Weights of a small GPT-style language model, trained from scratch on English Wikipedia: MLP 256 SwiGLU.
Each number is 500 + 50 x the weight over its row's rms, rounded and kept within 0 to 999. Layers, rows and columns count from 0. Numbers have three digits each. The size before them is the row's rms in percent of the matrix's.

# layer 3 attention query, 96x96, rms 0.136, rows 0-95, columns 0-31
101:449483425473563497522455496498578612517548539552491463557457441548414537505450553500540495536563
109:491498526487461559450503589547451438544563419393481456550577522464482507517467507419527373426496
091:450471531520488674505497463445465472549565632484568517466537518390452515479492433600503465469500
094:482436501518534619504513519492490570487560502481423526496512527532543534527421432635499434513555
077:528529459540534421508529534538505531532513479547473519477475480553513518498528591459496537570402
096:493490499553480448484453515562480405453519535500442494393435555435518509479541437444453581549531
104:538500550431573547502549559421552551482423477493546435495475479536588472502408562479468568522614
089:504566506568530510515429488568491494445557536473503584594509443431544436525528500482447471474498
102:509482503559476565457518408499563549521590451467527423468596574494447464482542488517528494503416
097:600466516512461576498462534543550487529448602399554465505525406491500477523488521511475464505494
092:541582497528579461579509550546515474477532413560471471445482520499612524498537553514557517415518
106:549571443541622492460481444543447637438536508540480503549519438473509513508480507370554553533576
101:523472516477446549507510486538543481420566475537510506533449442448477425554425438498493545568516
096:444465456430490570548498543443525494567474437534441555505557530477606510475530517505518468496561
093:477385555491523467525501462516460484468415489498455451520458430457552561521527465570489473389398
074:533564541525514477609538523380523481556556463570423511504584445393435486436551530519440471473524
124:529470518537533454576476449510533473514414476578467416454490490458612463445498518545473513485639
104:504573544472454516558569406541438435497430422459471524468510572518461538483522579500459474524500
111:543520553505485485516535438515488441533640449516498559456433475531433477575539520489509509571426
087:498463548446563511468495477499488555535563505489450517610447546501484514508450459444462520516500
091:530536618433487465442616479540451526480517501574457460604507548578528515531444439437487497555466
102:476445424463481615447506492451481553557492490444525533538510511409574586461416360524514513451537
092:547438418516552440500525488445501604458478557563421397609546474528535499489479452603544543465540
105:505473551502470478484487559521570528501439574525448531499518551515544515463516513495540456460455
093:463500457490476517503486479398438593475479502515522464524527477536488513451424430535531596487453
091:355457447530555581543535527523588489543620440450541456407495495545432539499486498464490442528489
092:573455468418391551483444522537461623456507478547617549503476419571543515520495509483495516503479
116:473560561508392554471495507536568436470510490412594410422457428429446557524539499525394541588509
091:554500538476506545489567527543443428556484372523488567432479447471468461559526457507531490513481
087:556480510486466454570574516456441594535414488481531429525544564478426467505478515456373508480435
111:537531497560476543542521382557504458495496509578421456456515526469473490472512529458480520506565
127:444447453528531526523399498551469570478500530501515453497570491510507445464533541586529412408494
057:513509568603487607516506418497532575456597495460493512435577462555409527511450466587441557464435
049:567528433455505518514502467518501427484586570563486485427393472475455454464541428541448506528585
070:627443487470508546521512425564446435537481544540470450521389392485475473490445411510367462485522
106:615556510484493554554517478490397460572442503487506480504485487447524474453378399468397530413503
096:511546455481588443465509377506489568446486443562501419519432492567512478509505637445497552511545
091:401458629462383476399439480447402493523484428453498541504529535485472542491482510493454527557469
102:456492573503557532527374468583383486487511616490491524489452475447544441515467521440570464568463
099:533529539578587485512528458539554516527440499537458545459511514512513509512506525527535533485448
111:546455522526456517524537449432548461554485495513491517453510610532524502459523460568504497508562
097:432538496487476469550545537483516510486506450494483546512426568533588524505476528520552563452603
109:531515535573463493410431538592582523559513464515516510561474446539601541448521504584486494429547
107:446440436466439474500459457520604502416506567509427431626525633487408452562458420526538433558479
103:554514522573568509480462509568464517452554518577458593498625545489462493483550470486509461427484
116:464472515427532541509478404442451549390484569520513457479511606472542479631575544506482566553452
114:354519475515435575544583494497540539481436549476517468413482538428613542546476498523565469482490
115:498485441512502463451515519496477586452478583529508485389514514483527578521528529508624436531500
058:420518554567529506517549526434516603410486550431533554517588546476502486479557531514570499523507
055:606514524457508492416560533471519525539486488405427514423503530531411507489407572504542543482396
069:586520506405479523463625518543499464507596534471494503412516465596451463519448472451535533477564
086:517498515496484508486524459581531404576518512510423513434428517506427503452490477469484505591496
120:516513517546446472474461564523510479499516520428532475470471565611537533557444500440538514558482
096:523550475594487460542519489496462504483428533435476495494566491406409587486482418513425396377604
097:366503413507532526518525487494592556467465439554477552514472480486469530497559476491617528562567
119:578556442510548432484428450485551574499504502528493500523515477554464532524503672550538513541471
106:571512516495532498619558472506587531524524559547576501473456448486503541497513373507528530520637
090:456530445483480510546474505434565533560396434557477513421503505448466462522480594471481516465538
105:507608420478466496582517470498503537546591433514537544534475503494502497510396490577560463553499
114:558464481526515485504521485464539483495440583559491522502440460515429538404454528594533475596616
096:515447508499497516571534394533407504530469422499465488477420480533558484533408541535570597509457
121:564499561452533565547522538447486529568525589471450509437542474469542540580489475535524545471520
096:408435506527450453444433425432473480412539475496578489521416517492588500431393520443459515494525
142:546514499441566391496443471562614519477532489551417477533516475561483547486534593527540482503518
066:511537546496569514515445463586494526555531552454539448484522509433525503543511585382539472554465
075:484563479527544463514503504493512575487437554545487543525484589528529467469514442520445483545420
064:502529360508583574432457403426514487461534537482569532549413536519517484504462459532480484494458
065:514571487436560440534446520579495512453550507532423369574625494506509563484387494419438562477431
082:490459467451468526409602477477492564458466557459503512462517464403537576434567519462542462534493
091:514473455559482478531426595551512572458523582525504453501448517479351485546418453518479471514506
114:410602446557499493548473487501525487497550492396492421530532549510543569456573514468517523505500
118:604486507480483452523479398597507382452564506538496434504493532398488434492452478447402532547504
125:540529492438605510560454527517459579507461593461542494540475560423504511500455477496409475546490
116:404528464536529577566506610554543448510465454524514470510451545513537523473587419496506443491440
105:392540492492477543514484534535560462578492560515425427473538498539548561436530636522411510563429
102:492504367498466493373450520492523492453466529544539480509402521489516460507492552492525420487509
107:501451472481541451513476486521450618430516414577544550580451519538487485435488450505460541438540
118:466492493483535607560505616534380485496534485498417648522510525506425521558504435422490458482591
113:474481536496459489532521501512490481563460402512456483584534540517542535432556573473524545545578
112:579454529523521442621492520471460425545466495515483481481487493484580472450447460417443527566477
071:493542549566460452523441499499449445415504617579549528535520469481524521481539456565412544533483
058:421583533513408490497522519463494487516403468431540558400587585529507481523553545466540474559473
091:484522533543507455433552474468555586492392530498569517420414539570510463510559490481511492527575
084:416483437575468468463489440450531464429501490536458414441490512447416425511520414538479419544580
099:498578524515529413484515482559529474542571503480522502556579495429519540517522530509554514530494
076:468452469494436552505473501415519451578512466453516462463576499438432574436527389529441458447527
118:459526505463529522473494551473445637512395524469444502474526556559516493456494497479467506465445
124:450413477532417485574473525490498458612388542554439464491545522516529502398449552564477496485528
109:534478411531526473471573466537474549402592514600511418475452433444496431502500476411585528451516
120:570463484506562519516524471479543560504498474567506449499491544440526534398567541547504477520484
103:349504465501517496503527499546572481469503516487497495433504560527482473536566521415574466521492
114:532551543550539532525513531484527456480447471480522537541506517511502497472460563480527432495499
103:468487459550445494497559521531520513447480523499470570449488560426433451564510522503549399510516
098:450506521472520443464550535523491478507445516447492448466446477438356498492467386510564422428505
124:544548493551419498528526521531467477555592527419472519498450430500462561555476480480535629443544
111:499574573542562529484550421455564489507401474587559483486551482494483432503495586472453467586563